Weights of a small GPT-style language model, trained from scratch on English Wikipedia.
Size: 5 heads of 32, vocabulary 2048.
Architecture: LayerNorm before each block, biases, untied embeddings.
Training: a variant of Adam for these matrices, 6501 steps.
Each number is 128 + 32 x the weight over the matrix's rms, rounded and kept within 0 to 255. Layers, rows and columns count from 0. Numbers have three digits each.

# layer 2 attention query, 160x160, rms 0.0686, rows 0-95, columns 120-159
156152140135159109086137171159167073147159116141155119104105100119128120114142154180196105167163142130107141120119125163
085075116115155117127191134103166142134141111154129111135125165132165114147153164153185139113112097147108112115106154128
133111125162146105104140129131161118144130171135155121156104116083099090089169131167168126126143114131114124113096133125
089129074142138119134083110105145119159141121137141098152108140110171174095161191075135111090106086135142108099132125051
133107118109111152131122142141137124100071120131162175107142130128115120155120124173069144146185124119130125150094119105
173112134116115163167139099178140169138099134116128169104152109157089074148137115179137143150189147087101200162114181144
061119114157146078159131136141123139118137137089148110155141153093169171104139138093139170086092092138157102060125160116
074144077158149078121118124131084108137158124096151113189109192090168192106101145097159138118086104161131096054134098120
114146168173119110153116101128131160140120114103122129134139125092163110086127144135130175136188100147134112119118110154
124121153127080088109148133180090084154067130143153086140117088108193123109128163152101138090145095101144090127134177167
098120155188150145132135148169127105151147095119149117153126146098159129146073102146155139058153153108145152108157148130
132085144086087148162107117141105130169085155097113119116156148120131117143151125152107138138128093101161062165149164117
137179146078103172165102135185053132116157113135134122029110108176126116134150058205121143152121131070137087103129069130
110125114107133145171157142097111109144126092156111113136139134137110132149124092178083137165142129130096124117167163119
081160106108070110207147113119110074178136099084159100159121131141160136137132144130131112136101141160168099076118128135
155082158127132120064099159133124084127121152129163137199140176150130136141162121087128164163109134115151121124152127031
128079187113137124176114100100160158143089204084117143100109124095117146089157132117143147135094132079173142085125163107
124152138114103141113050130136142187172136109148162080122144117108090122124090150102105140130150112141155106076113173117
147062104161117131178171196119093091120083140107184167135143139129113139148128140163116173154116124128132136073067154122
114106112121152179123180112106090125087138073101108117108162128102120155170113089123089169053142150162081121108087073133
124141139164095143158081094108122114110100131095143143056129152111107145140158124147066133090146086113179136106128146106
059145172164098093140149141143083081121095088110102114165094132093126105132133130110133161096155158172126123104103126138
141128161215158127128134123090098153131152114053110150091142119166109117125130162130161162102197165130111103141120157174
123061144150128102123132117167148117137103136097158180165165106093155143155188178097149154133075130127151110088121209045
168133143133137157165140086086152143092208176208111103134132098108091122113122112106161067126138129128108184096182069165
155106108085168137141144133106109142101181106176151131161130080141106094150117115097143110151158113116141143133153104143
084156122105114086113112147117098056117146085100151094167158108133132133147153104149141185105123138131184129071159116118
100115099101162131122155165118091095154124119136151123116095157159118150122146176104132127204137140126116136094094104132
155123146061120134137128139132101121097103125095088176171126154127128136114122099170115144131099118128160106077168142082
124123131073057109163137080130130078133155144117129133113148130155171137130107068138122130084149107142140174125102137101
137161164118156108154171135089194111142127163145162094185106134148141074080108109099171110132106166109133165141170124166
128154105167085112116118140074122109174113131148125113139168123131188119108171085111169175097100126172141110085120108118
148025126206174093129053144163149184157037211050185177162154188154191158166119195011193232155087144000115199118106138000
149140112043055115118166109066092093140184029199113089095106069180075107092138053255076070126177125194165111168152131255
155168087103122150150091121129054155150131174119127153137133133099079188166111107132148105089122083142143112097105134193
102103154092106127091112134126142137130110133119148129102115161123160158106107156076112170139175133126167102119091095079
202163118142158193133087112085175125084171120154156141138125145195036104132186103168134008145125084161091095157171113196
155159092112092138169096114139116135159106102134095138153129130165076158146082142130134117083144122138185096114104193137
075137201167124037138130132091200177138166160068138139147112106074234095118152218015119202046086145041153169051118182079
144142129150137124135102157152129110123134145130110115182120161153122136147177100112148106114129149108146132080165160042
096145135110128127140025097117158122139141156106137082201092084128165146146174169067140075153083172140086156144142147159
084139143091139138095146169140180172089104092115154088178132083136142152122169118122098138204185166152083146152131067157
163160143111119131137097097126177173184112119151170162141138135076109119160108149173149139117090074038213094159057085074
144163106113140118156113101173189128136129124091141140105101113146169085146177084110098110139149166107077172086202099104
132107157178098117213121085114124055173034171114126146141184161086150130202121176162130137090107122088149089144073158082
144128146145149112084109153105096152134116116149109107112103071133149163100093072148118104106124133157077111116144075118
144184088120157129111201117134115100129135098172142158173106116061150101110129100164122104086140106180081126145142158151
189142173118136167100061101118142152151133110142133147114167141091071117077106113171121096169107138081161110122132155105
121153150121123145174077120120138115090128123081112156116075091188090149159149105096115086128092134130114173132141104127
160127140119132163145087149136144160045174087104125149128125114180122106147183122107087122164105121137162150121154110138
122084127152145114172141110141124120133119159168132103147143134153120152151146141097170159108148119115124122091151130084
112137081136150121163104119120091086120098096139122151114082103078100170173126113151147126110107148114118105111187138159
119129118157125140123148128128154175071154149093165121118152185231138113137106144042145175158174114074172183141104118078
138114121158185098152161134167096101145114155072122162215138147149140153183126133056098110177105071138126158089142189070
138129114088119089129145079090086120132068142150113145139142120116095128171077107163164111117158110130180134133120103113
124195159171142140107110120126194111129117117099122084096116199129125091118162145164095134161133175137140165166156054163
110119169142167125106183155157095166074160131121071146130125072149143108078124199115136132148120133113086149103153137188
175102125088074129176087080160090114151109144091135148029092167127119171190129143167161128142108148109087113140088075079
124147111091145125084150135082122094085165082169116056125132158115144118082061106211107134120183094114164089146126065175
155109117158141150134194105158126063136036118117132199088108201149143119147112120132130134146128122149120136126113143116
131181167135133150111132151131137085103179092169100095150144123143143138109145086118141108134164091163154118116195113191
116177109084094149151072101123125144076112151156132067067048083116098094090106138199157110149187102130183120126102100180
132120180146171123143079181151151175211122183089141172143173140155147167122126166020146122136126137113152163143103146099
110105113099166123106223157125129098131067123162153112159066149013135098117134141158116112106159124163122154183145121148
102145101080164134142050086127125137132119146130094107085120124109129131130119101076133152123166076101166080087117137126
106186194141078130130142168076163118073134108155159140194148162142125098124133064181122063149138145124097139201181104130
105127057081174108071158076124138160168151162148121123103097102071154172122120189091089160125121093179190043107131145126
124164132144106162185128192126115093170104111126104150178139141142141132112097098117141107081171119157104159152113100161
091115062107171080103128090132098187183159130088119113069119090100120148086125184089082164108094120163143104061112110137
158123193137100146104107195105145062114055142150121127141141140146140121142150075178140129157143156061145169152127106126
184140192150091198178103163115158075041116121173155157199161197177109105181146037175212092159150171100095167210150171108
098125127118146099130164166123110131182131115106105128078096109074150142077115185095061137113100077161161100081110101142
153062129101146147118134162041192106127126116149173107102140140122143127068103145090089145100099116133161149120156082114
184117171163174197124089162114131102140079145141115057072131152099078151091131126139204145146122073139146131156122118122
105107081176084089110086147096122171144096171086147081166202070214147170162151143121089144095091096132139191112163117104
085158133112133124112202204166120107125113142109102091051140142117103158160076121096107161168102093144144106136150093133
160142122152130215124154181142107079108142112148154154145129155119117153145131055150183071093115127117145045125165096162
157080122175105135136089118085202096113090152102121140100105225170136129110132170061137116118106133152104113147123171138
080140121133115130086102081124088135145104140120096088163160104120142144127134167107101119129118130158125103052121086157
093123138078139115098192084141143139133114091155140111116119136078091165131075150079117172128105161161149118121191094128
145175134132133107169157147155089090144079116117173118090152114104199111095112123109091199101160162086140099143143063120
109135093146066121132146182175050131188114042136129069133130064169145119110155133150065110061175125201135121146126107121
169155160134131111133117166184110126159094194159126075140130130106101105139139110177086115117119151142108117155128116134
098102060155109113138102074153119124117180128131224111150147159106132100122106124083138095118150116107104118098194126171
083122107149103124180095107088160094148154170112060123140130138100068173139119080092161116133148057097157134119102213104
104144110094134109124177116122053119128157142109139135125168123144091100147167073136094138106143112145103133081112114143
115131123139118096146197132116129048147218074181117091149152124121151157036106148135146099103163102149115162090130090160
123122129172150110183155179151143116134115091165128107131085102139168123184088108140150137086103162144116124184114166156
144112094154038182116104130179073123118128143104161113118162166148103111123158158121123099193142146123107130112115121113
111114150128147103128119163129167147151122092115088133126070104047175174056124189133119190106160169087151147095112075161
126087123125109095107138183136138138131106102135166090111120104145134111170160127061114189175168159099156083117102155115
128134155093104154073147189076158109174138143166121136111120126107101155054095089111105135149175150141149171137234070120
136139087083136157128140126110076125137136133165124109187110148128195085069132123065133130142090145129199145122158103082
142128173172144174167107170096158081094166144128163141153118112153169149111131115115058098146185104090140171157118088146
204136094114135160179114198135104134141195100145110141124165109099166156091151103149155098169112121114093119119094124115
096161091155104085108115127119158141117142139089119102109109103176120133135152129135074156074140112127146155101104148176
# layer 2 attention key, 160x160, rms 0.0555, rows 0-95, columns 120-159
154141154091110116129076094119117143151136178115134123124105131143091125123147114128096129149152106113108150122136106133
111200128100115127146111131098112153155112130148100146147136118081142091090134137102134153131104127143161153138192142204
146131151129136151140149124126117120110128122074132093065187163142115084146134103159139090111147112191136160116080147144
147125124151042137167127132140101093112101126107169167104147161151131060128084126136149091114088175153120148119130137123
079126169114193094096078121139124121153109128140054121160060093129166137073119116128117194145091076102121122097150096196
085130112123175014112173102159156121190148090090088106159051074100149138078161160102089149107074128144077089061133044149
241124122141122255144117135100106116027106113170188167073218193158031057192155069170177100153173170139054139185089169097
182110150123079217108124163114100146064151131195163164171163136142107058151164104144162110148164118093114180195124170118
146139134131116146157146127160105150139109129123114161065129185190094108134215102136200125115119123092125143169114124167
139145124090129147114119146108127142082147072123110139112197149122090074144130113156092151171099147113103130117116147116
087186130103094135106117117144114159133102118114139170108116117123153074152155134104132156107127210153110127135142118077
095220084108140072149145085153169101131122120044150188147134127086103114179114132114129087114104151155121131136126092139
075187121124055156116148127144162088086151116138103126136161167131166081107178154145101132111095150139147121138116155106
137144110097114099121092103116126062148096150128121122092153123118085067128123113097133075161098151150103145118138144155
137114138070123162110097114141116087109147099164141122116182124101123163162156126170115069126122164111184167147073144193
149097128104145154113110115090114137167122112166156100073095071127144100165098143126062161145159131094114111077106141097
181102151168115137154187120165196115110127140155145198117144153141130189137134132083085099084106129116120106175112102086
105115146090111140125150141170160122183161119087155159108115131125125143120085112177085131143120126144157118122116100109
152118124127144137137181095093112141111142128083142106140162067143214095119154132154115150118103123108100114093144133131
104227114053150161117116085129078139145187109147153096170157106186165048153127075102206114113128101099091144090152157205
153148147130153117075130187127073161123130121161201139107091136144169122132123090125138126118153149098098132134108118134
127115185098139160121134121143107122097116115152123153166175154133077089136175066190142104137113121073150152180132113166
122144158133202129112108088147073085114116153092088176131137096113138107124166144177157115109141172140088105103129103178
091103135121137108128191094124161143139147138089122095105164097121108187080125108137072166138103145162128115110125098087
113101164145032164115147167136139138053106144094131178163076128132116144128116135106146085098171124123105156158124154150
136097141097091148128116109094153135124194066119122145145140071108142122116135140119123109115155111120125130064115171058
107110130107100177159148143101102126146166065168109143111176109121088077145190110165140142160146120081060169145069158134
187118098160113135126142080080111091064099107126116132157110133076121117145175124178127107109117071116126135157175143143
129187098076134096098096126076118109116079114101114109184163164070175107121149136108166093141114099119137128146148167113
166193133142063101107128185143113099121118106150124097147133179112120156165072141090131138127120211136125130169137089144
122062134107113131103148192181128117089093114161117130091111049122082175165073136127103133119157193110118123158076104138
152125119125096135146095126145125182144152088138129122093152125139124107117143103156104128114125138133128119112078128124
144141115120152114122157162147136128147068119139146133148125126155116168157131139143107137165122077120110097141091067155
115163120125100123139139153119123136139132115098107129118150125098137135119107131128137114129118145139116097108141090127
142085106094167152146071109131079155147072101096154106144112112119145174127137152128136113141144118117071111079155133123
130104142164131122110122141137136150171156127122136123134166106156092130116123086131069125141132104094158100146119156110
106069108143094159191099088112062101105129151133177097155122095139122147113140195024142092098108097185158097114152165117
117156078129108143096142128128184146075174149140141116090118133145120146106100116129114122120128128095102146137090095137
120162147143158135112134121113143157121112142133114152126137113098132179100169140146133140122146164169120137159133094183
129096113133147158195099061165124094170159069121128124169080131133149135132099175109145113118120088161176064127153163104
116099105174115121148196091125126077144092108102174154151145182110134171179151149089158154129103125178157135130078126129
157092151188083147123141126088142095115126134166135112107090142161139097148152128139163118137137138094128140116143152142
116103147139087130159120108145082158095129104105166082135118148142140124121098121098120122077147123131176072126124136140
131146140124074125152120152106148096149068136107112176151102138108171101080109105138149113129129138178141169171140074112
132092120126147142110141150160079144142146154108157081110120137176143131111137094157097147110126130075184147160091145131
104153114142132117094144209092094152110129124122138142110114099105087110145166140113166129099059110170086163117111117120
136153159112138141136133122070115083133094164083134135108092100133114125133136127133106096138131086187134098130083139105
108159072125104112122103143115087170116169097131130083141174181164124149106134155080131132115165093115167088148157081107
113085160154083157145131114090114078108112115126104116136149193153097103149152126110149107061158096085115139156167155090
113067119165104095155115124163106128137126096071120161085089188165148127126089095096174138160119152089112104184102054097
145148035109154111122121151119123076201149138163124149106168146142160139110076103171120148138123133127166142123125121160
116101110124154172124155165160155100107121117155133106112157147106137152112127125088151171071128148113147121087153166152
200087163151149104107143113149151112152152155133115129084115109127137115131076108157102141166142155089112107154088098146
153102185138139125106110085155118123158087131144193150123120118105136101143139150191118147155094140132148105114122121113
112155150117091110086104170155065174157116130141150093025162162137101174114103118179112139136070154108137119140136120166
073144114158098125081144128141174130127149137147110111153137173168173091145057107123172153113120173142116095100155142098
111168108147159099097165157114177108096092136122131178126103106112124108115136150125148090147159156187082144153143039117
122110128099107142148128128110102183114163075108080098191174140130120098113134120097142125106120118142176113108172132102
072153102178113128101116140116162162077164111146127155070117096129079106117128150117104099171142135133143126138091129159
131093164077101124148113132066083166146086103096085083122176119155143139114078077142121163114132107163098121078177142101
110148152134156143076084144100092093120123166094115138083109143132119128124088146186096154154146182145113175167093112148
101085149163092128162143139167143134093143121158105155120152153152131147144098138092158125134120168052161109145146125125
176124137138155119152144056121113127154151145136108090112122089152115111140138114147136094121141106137077091070129129068
126108117137124170117094092120133147142134110143118133076128146140101139097138092094109125131084127089082103082113129112
074070048079255093069171073234078152254228047074078057086079033068135180035058192065073140140063058228174021033125081105
145150135143104132155132095146116074105142143127097163174181110147168120137093083078121213105121132131110146092080097139
088097043126231008124158087144119118217165124090105032175054126095196164050062207105070097120102066183239059014115084142
167131182122072203124105163088072147035082121166170143125177191155067092186171056146172153150129168092121178164101165116
100095048107197000109131064207133130241155101067145049111123073146169160124173174046107163109075103136109161049123152110
171151172154021255117076242046116144000006172201209210152242242163062071199140002253177127158205211060073166255119123170
197136147142121207135126128048130143066101158178140105159131184120099078169114090127135087109176164085150152169103114071
007114019086255000092180011182102108255231059000029020090038028044206228000103255037000175077078051211207029000135109163
166156155105172060142101108112061114124116114119164123120126133123153209122120176127069148087158192144142088131126128168
177077160115095255082123157115096147100106200117170122137159193125098118176090072134133121147133169162138125197154123171
149103107135103049097138075165086117161164139090096089124136097155158114118166068110032190109146133135184138105131147169
116073194083182114049154069156157101143136119156115090106126164173168174096125113154123168097081094117114085048179079202
175139088123106255140093103117074130076095107133177164164196169149082149208133092190172111128147132121141123205163152130
188076083117115178123081099109137141054114166241134181179114219137115125207090145109145105174142174158100132151141197044
079128065124193000167116097142161127167167136056127026058161047114211162051127150076108179201149127107137093066120113150
028138153122127033101140118105146191181157131126107119123099140050146188117144174175103134051119122116108123125108083132
083131065100172081115110136143115170126110102180095114095143141096126127113130111157070129152114116181076122140123105126
136145131126136147111131120143142134148105085163171069122049163101133106126186097143143191116119109118148147109118138151
098163141139159121141087117121138150164180118166039046167134108155133120144132103146160129149151164134102126126173126177
135091106116148067123091057118107119151193091066132131087128107040094191152146148058136129118144113160133108016170121098
068086147146054199185136178102116170142142185120148154160137069152117150104067127054135169069172114123103107172115179146
088129106139115113170088067147120207136097065112097051116034020147188154079172191131103169114120072145157051056151109113
104140132156188054099122101107039150176145097130118110129137110120060119070081149121096141167128106116127142097185122199
190164118141135233075141173171126128077095118240142160135144124144097124171121108149178135085110176179147097183089150112
121154098138084215089145038119080096098099154143158180170122114176108138130105051124196102164087133138079106138075161039
115119143119168000106162112138129144158171145096096142134131069091149123083141179190098170104086160156133093097075068116
109145084127097061131153143062166136170130103095189165097165095121217156131139080107119201140119121112123091077074118090
186119155115205196066072154103093135094067154163212117126158205142069098160167143166152169094129104127172152148130100169
100079148130119153130094087087114095146094111056125137172137159099137131150055050118125103095140109134166170135207191158
207128128082100202121146157085183155127120162165160161128132149099062093133145129185155151192119166148077121133123088112
191152208093139114183132067108117131087043130148132100135107160231149072101088188118165067135047169106090189158112126146
119137072128149043141166099130133108188197114084092083078063090035131177061203238086065157068145163149134109026136106168
# layer 2 attention value, 160x160, rms 0.0586, rows 0-70, columns 120-159
138126128109110111128110101128154121077142105128164112138143136141141142127053153139169098066107102143106131116145136104
158141191168120133159102145131143116151142159097139156128123115104155122120125131113082076131098052112080133082125120205
147124089122120127117138084078096133107088083178060093143189153130190102119134126092130111121123123104169134122155121113
107102098128125168154157157199098146124071182151125197169073141089131164152075165101107092152086155164161156126138100159
137071138112106160125145152113124090129118052044172098096164082136165128158157129146160108093126077127133178143113087114
161137124154113160127083092138183099162129077107124164147138114149128154110132098088123109119147177117189134105141202129
122169113167180119111095136034123187096192103121111084133187092131110150135117117096123117178186107117134156106140118077
127138167114147146073137143062117102148048105125116100159165085125180084103123070067115090135133147130141160120143117157
095131156175129106115123148144150105109117163131154162048105192144100141118145193179120100176197097163147069124190190082
139115145193148083117194157114085128164071125146131183133076114098134119165080104092135114118143135123107153091118095154
147103127097113138036115109126099119131122140093112117106118145116127116133138086085112172109098135196154129138124202164
112116166179165121129095089163090096181067168113168068172127102048159099155140146075115174125151160150126138177107129098
133106122071099136093117174137155128121102105137088126140118066110091178183133124127125107134150085164115130159177164195
148110094180113161111122137135139181125085115106147104207116111164122121100176122103100115153138121129143143124127108117
099158181193142139161138155158079144114185192118135148070159178066099152140122128132167115085045184114087130122166140090
175084098181144105128188144184107205168139093096117165093151126091133137094102106121165138134118061076147143084161122175
138151112087128131097093119123132101163098155172166014149106147124161165114136094122109170202190127112162183163111115064
162188133064149119160145117110092133121170029154076066139150139101150163161151116156153139135094072086107166187088163099
142125175135110143141218114170146183139109179064153115161157124083136097138131128130171129125111103074154102142174042128
130133146158133148145061168146110170121144076123124105149142143074093108138025127187100131108153058155170128105127155099
099086164166149145153156114169045130112122106147097137063139162144091156146096163128151173122149173107119154127095108132
144162140124123097146150193155131135097044097160138144073138139073114189098131133086110127143086080151166118099138056142
103141105152142158169133118037136097192140112183070128119130120121122086055152117108176117166158160165180129125067197107
107095158139085121075132153135150100107109123076187151103094051118144089134077153117161126082145076136111100103151039110
132125059108120155128101154109107149095171058149114174191153167105130161118115122143102118148147114103176128118093117151
137091160179146119074131141084172151088119218130130153160131135185124196100179102105132132121106094147148128097199140038
167128113169112098164086121087109120152132133149176085115109103117137182136073180135077119147105123122138147201092144135
152154086139130128152124188156115155091167110143151145136074180148142164108122110144125105116117138069121124123125085143
145184153133158102108119136110152141107119114119121101181127119181128094118113083109156116119123181166128148175152114200
143132185120102152030130166115169091156066137105080144116150155116170095098093138101086116110133132131102111126150151103
113170194118104115136100091104104142190107144100148116148151142089137125098112131118143097092100129092157100128093198098
160139113157170151115168154113179105159107088110124176081163167038148144086117127112066162102110097163116133133118170128
136151119152109152108112121186108165179128110135058103114116092159092126080130145070073169094165120085105117149125098159
142078147110129147130126176183144149060145165140193086144164118138105113134085141147132166119092103103120130117145169060
111142128156133109133153107117085107150136139131107153149106140072127130110073126099190112143092125115151096152122159045
154091132105156114152119152115127126120130160153161068162148151126124172131112145111098138118152088086164150104168144175
147162112139070136094125139154095124165113220102086100183141102171123158109137100125110134136119110163155097155162174124
131121117137113100120096133083126174096113133137129073110098052176191159116094084133120135124100130178098131152090181168
151103114133108091116137116162103123141146105162107118112127148128162163098102056149096122139074105129124089116122080148
107111096065154134133088136102088114103171127169170124108160122121121142108192107098125126191159086169130104118118143134
081124096131158157081097138081144051199170147196143116106190150130085127114141099072090096151092127121113114118118136174
142175142092136165140136128141140187113117099069144088176078163140144148186096153047128090150117119090161152094073102131
132104163133088130152141132131112154092084113185127141147146128204132103142107161119136113137157144124127138083116112147
136127132153158121128087127156124097127124092088121161171161106128122078132162113150078121138161110138071118144116213172
112103183141145125225094124158151139065170087147094115148145112173111124114165094129113139114104164085142175156069089126
132170133130105116107169147151111193125096084168185148118093096159142148171167111123148070166067084123116095096105145131
127143166095107127090178122131122056144151192123127123182146153090109106139100131130098116111046138142165140104164136137
067117155139134152143124108129115142148152119191132151090169152104079194146187105089046050152114127109136149137082110159
141124162092125131157135140129149155111120172135142152121134118138191132184141124158146164135183171127117146104170109109
126140148161183121111092152141082139114156215076137110120050112166157186121135040134162185197141118115077110137117216125
124166126089104134103092158146138096082126120162173179127132122114119130108097075072090130200104164115147136112170104164
135137117121081123141125093115161140101176129079120136179175123081145156074106072154076123107160156101128151131122204133
121116106116152137190103117045114084099155169126077201164109139155171137124112135141131144176127098138139120129141078119
098157117084113157144117122104098167149159107121140111137057107136110166135155066144166129122111140127140130109115144124
111132163154131125172142121135108159118132109150158142177074158074129060108103183133166133074172130115123138085165105156
136123137159154144088137102077102114153101173047156141119169078126076200144130133120117161136116090144142123125159126097
140160087115137136175102079119130202139130134125125105128134151140127111148133078127172121095140100125119144160139111143
123177062098122136088092109165186127084123151126157150138207059155163074111111151163101146104134157133176106118153147110
115141159126153098105117107132175080166151153129136144154058101134111115065075133153158131157095085086164100121152159161
116139109135135148149088153100139070126063095134140119188162064144157123129187131144177087090174168139092114122146142117
092105129116125125114151132157077146155113160168101131151125177152126180085120133168130077110064090140146080079103130124
132109118118163096155122169082152105136141067086138169081123152115145077152159100115110096111129119126110113123065100140
175116096159121121063123129105132158044148169120091156154109128128100108144082128158131095102105109158102155198138122089
140094147161119149117151116156186144108142180154098161104170176141102160153109106122129175111131130156105100122114169088
158117114167080100086082117107128155147084138251198170082143143118019110116027094132174166081076109122110168138169125123
109121155127100137165156108089233093158129185069081117106125106097148232137079093135223170158089150095136075103097162101
100127062136148146106203173199125120128182164114117169091054100179115089068181090113176137182127177080104083095188129077
098123120080122189158126141160115085209185081106121108017073108134084095176105220124150119041161200077125146138183111140
098208126072171107102081170115113127137223008111056138103180130179108064162136188147148103036125123152119186133171099145
147041150144116171157149105074158112127090171090076149080028148233107129128222191011162179053167093106149090115195145172
091137128070165145124154156160197065093115086127105154099140136095081071086098089202086134088123157087121191113186134218
# layer 2 attention output (transposed), 160x160, rms 0.0838, rows 0-70, columns 120-159
098094079173119172115127153160137072206140149144132097147171130144173144104132150122100139112132117082117102069164126177
166129172146131140092121147160108112106079116155087060146152136069170131168063082118204168071163110136132127086113112184
140092133171159204112181115127137136124130121113135210143129136082092123151120143122121094150105093097126169036166144131
162058115150093085133148103124094159155101107112142093109119166107103103192129142105147145119094101093199149143113125112
109136093138171206116094162133168116055140126125148082099136128150148090107142139125107176087160111056072128165159161173
108098156138130055134137141092106133051120135117141159101131095116092099156113109214113143148114170121087154046124131131
146076112161147100131135080096120137109180118122148207082077144134133142092163181138141110120160098122099153135145110122
130118111116092188090075121137121064110170092169125140107178123180133190108104106152178175048134141079125086133123148166
163098166102163062154131151137101144152150101141143138144096114087163106162113095179104138124125095169148138048130123165
179134058126142126120135135147125122081143101145137068107098171098168150134151126073091174100118066135101175167126151093
086126171098109103105112115137111136122131124145141157129092079162115168133061152182158185110086170141089078111095103135
110178136126083216082140118156139118113139122126132135122148113164137127103122162086177126069171112072138065159108132130
130117173129112139117149153146179140113112125178155160151136120174090084154135133097163091080076163172162084100072153122
119107097098138053187073168108116114105093112054112154175111134133093100079130106145109131174143132110127142084153132152
155166133152186101136123092068134187158070135110132113123163086102071086144145104121123126125100156097167167149122105185
050139144164106112199134123081130162118081125075138106148156134130086098121130107115092101126113139139130104162083101154
095123121090057077189086127182088057105146090118160209140127124148120161104110151171118116173186150137203113126106185119
080096123131108082195098122133117105070137173115111162121140177200109112152176155160094096201091166097157140190148163092
165125125145159069150121100105109140246083159098143091149162200113133123141095120115131159082149100055204138130136110163
101129124186205175152121136147073088099077163130115113124152148142190116151105029167129156135127109085078127079127122180
090144068069118149108092199126150127112140144137151120132132095116129173089146150148078122213110083155137148199146124114
104168115164113072142138079121125146190101160041116141172117155089133131118178109119124132140126189132169159061090103110
141105160117140147139163100107101157122123114096156154111133115083112113187125134084149113132078131109112186162133106152
158167144168147128060108137173084101174123083156085034154139172130209157132091092115118178097165100123165074163106077185
128123139135113116121163101108124092155114176084153155107157178164113101128200166148106072167144173081133105079079162084
179110196147190069134150098107122157153144090121109174138050099098136115118147077157149162106184058181092129020122114088
141140123079111220102179079161132112149087128132113088115091192131140159141169144085113136131096148094119126231083142136
158121147162134012148155074090095117177088153144124113138098149106166110172145097124124102175096119170158109110104128110
152136179168108121094102121141125079164128122163096078147111121156116098116123123120252123107122108119157086100078108125
189149159177200160056174094165087163119128108131126126102124133121141058127139146103144177070114175107124162127071093132
136172090071112148154095127142109111096149130141145114161158110139130136113128063156125206089118143071158134080172113195
123180171150163255127160062163126160082153085083134117120145100110151130163132085075054103113180120124083136191113100090
142156120131123096142126149083124169093116138131152129093079143121143088124140115133162142196113132168160150133149143093
178183145167165190131155121128080092101123144189082089108139104120123171175154136083109138140125136105174126146079073112
084085097139133054116124147129153138134123108153107108101159133117085150136124150148129155086140093115133173112124147172
132137152082140173106143055103095128136089147115169070090149140167155138172159077098107122125131114142099121154116126193
177104101143174167107128065127095161137181136162123106167106134137075118067107115136143114108125093099052170130119168155
194090069140094136074120100129121104182128091158068052144117193113127172138131124125134224123144087061120141179075093138
055157124152113148117106128099152119120132105114136142124115109151132085072124133075131127101104144091072150199081159127
139195167147127074169154108126102129130123152153153150170093086102126124132208099130104179116158161157172139019167124088
179143205129147065179081164130135164154192155143152148109127099157152152168163083098158149072130124152120148040154126065
147104195094168217077122140160100102052150147145183092086144141130159126145204131148098139171113109083181101215134073128
175137092149099198113093124162098110190189123127125140123085122120156110164112135069123149069170110147068153080110094120
163150115107114084119143180119123185152056109170198156154102151119175151115169104137170201133154099120203160095114114122
162080100146112183074052106181111095113159101113134148088143115109126109114110160105106127117114117085075167105106125148
106096092147112187118122136106097121157165109112159130090088178129158120161152114109118135134160165131103114051145103108
123181129148172173124124148121117125060158091073163147120135110143137132139185145154134136090141187119067130110135140135
094135145116079111106139182081109111187122148135200177130138099174193138108127159099120146134126120170129139124094130124
161131110174144143113148124148077117099155144166145123159085111115104144152143123207142189106130113145085099081119118136
164109125129160161093168084163158130085125195165103118114160128093145139126134127113144159078082183107087131210143125132
108114127136151071157132091125110090145139104079150154117085106162135088132120128128120132090157127117137103096122162143
152124165115207146132134109137142203103164148100105110136153129133144098112140120112128113099067171072080171137096086135
089107096111133048116076156172122081112169119106131111147162106093135169130117140125139157114154156096128160093155160167
086087131137106131102129117103130119078175169128144126164133115154111109123175076113127126155146095115100115071121142134
129119120185082176103123155154062160134079080093141152102139169118132120131186130106108174156099132110143148153173084181
157143179184163146139104101098131088075135150127083031119111159102143105144175115169166166135162118123145144160137056086
098114111183176141121107067112072140129139124141096083125104117164117172153145159110141173111144149131140114146141058119
156124073128184129183159132132192123160140125062130154126117134150132092144048158143129094127220132116141137087090090143
079146155104105147176118118129170157122155139101074144149154128122125068105101188046146085074115128081135155156134143148
125105127168156028095112163151154098146143110118143122122073086126124092126105081101149186157190092168148160138126164122
157136120094124191087115183094120142054214150129205157132179105102185113111133138090063156123112149130077118142098073128
099117147154124090142142204143119086124116182148181093105119163125098110115063106116137128171102141143134078166145139121
139136106114157100157129116118123091111120136181137112131135091151134158129139103126153125114126084085093085137104141110
159154129115136159114071102161100104171103136106166118148116175148119160139124115120110075139097126104109090110115119123
213056126189122185023120162142019139119204137193024192123118053146120150125218207128106206022080047203172173220120114131
129084171140024000152113120076140098136131188101119126140189094129172122057165147108182113075143134135111120030129167129
101125140065169200105145091176066116214136143096248069098146119095156145099084070112112186050085102153136140175121170121
068143107108118154141111153049064141171111086124133181114150107187199106081156171181082206159149099114150165120140124121
063159156111103096109175111121127138103126178103112124123181158188188153110108085171078141243112153041098161170064106158
125094152151144248104091183100119139219121224136210125171148052149169150000086135011072112165102139107148255218120163147
079096093093027130086152113167132122167121112124179171098089121192142099203167094198087080110067142169142159092022161161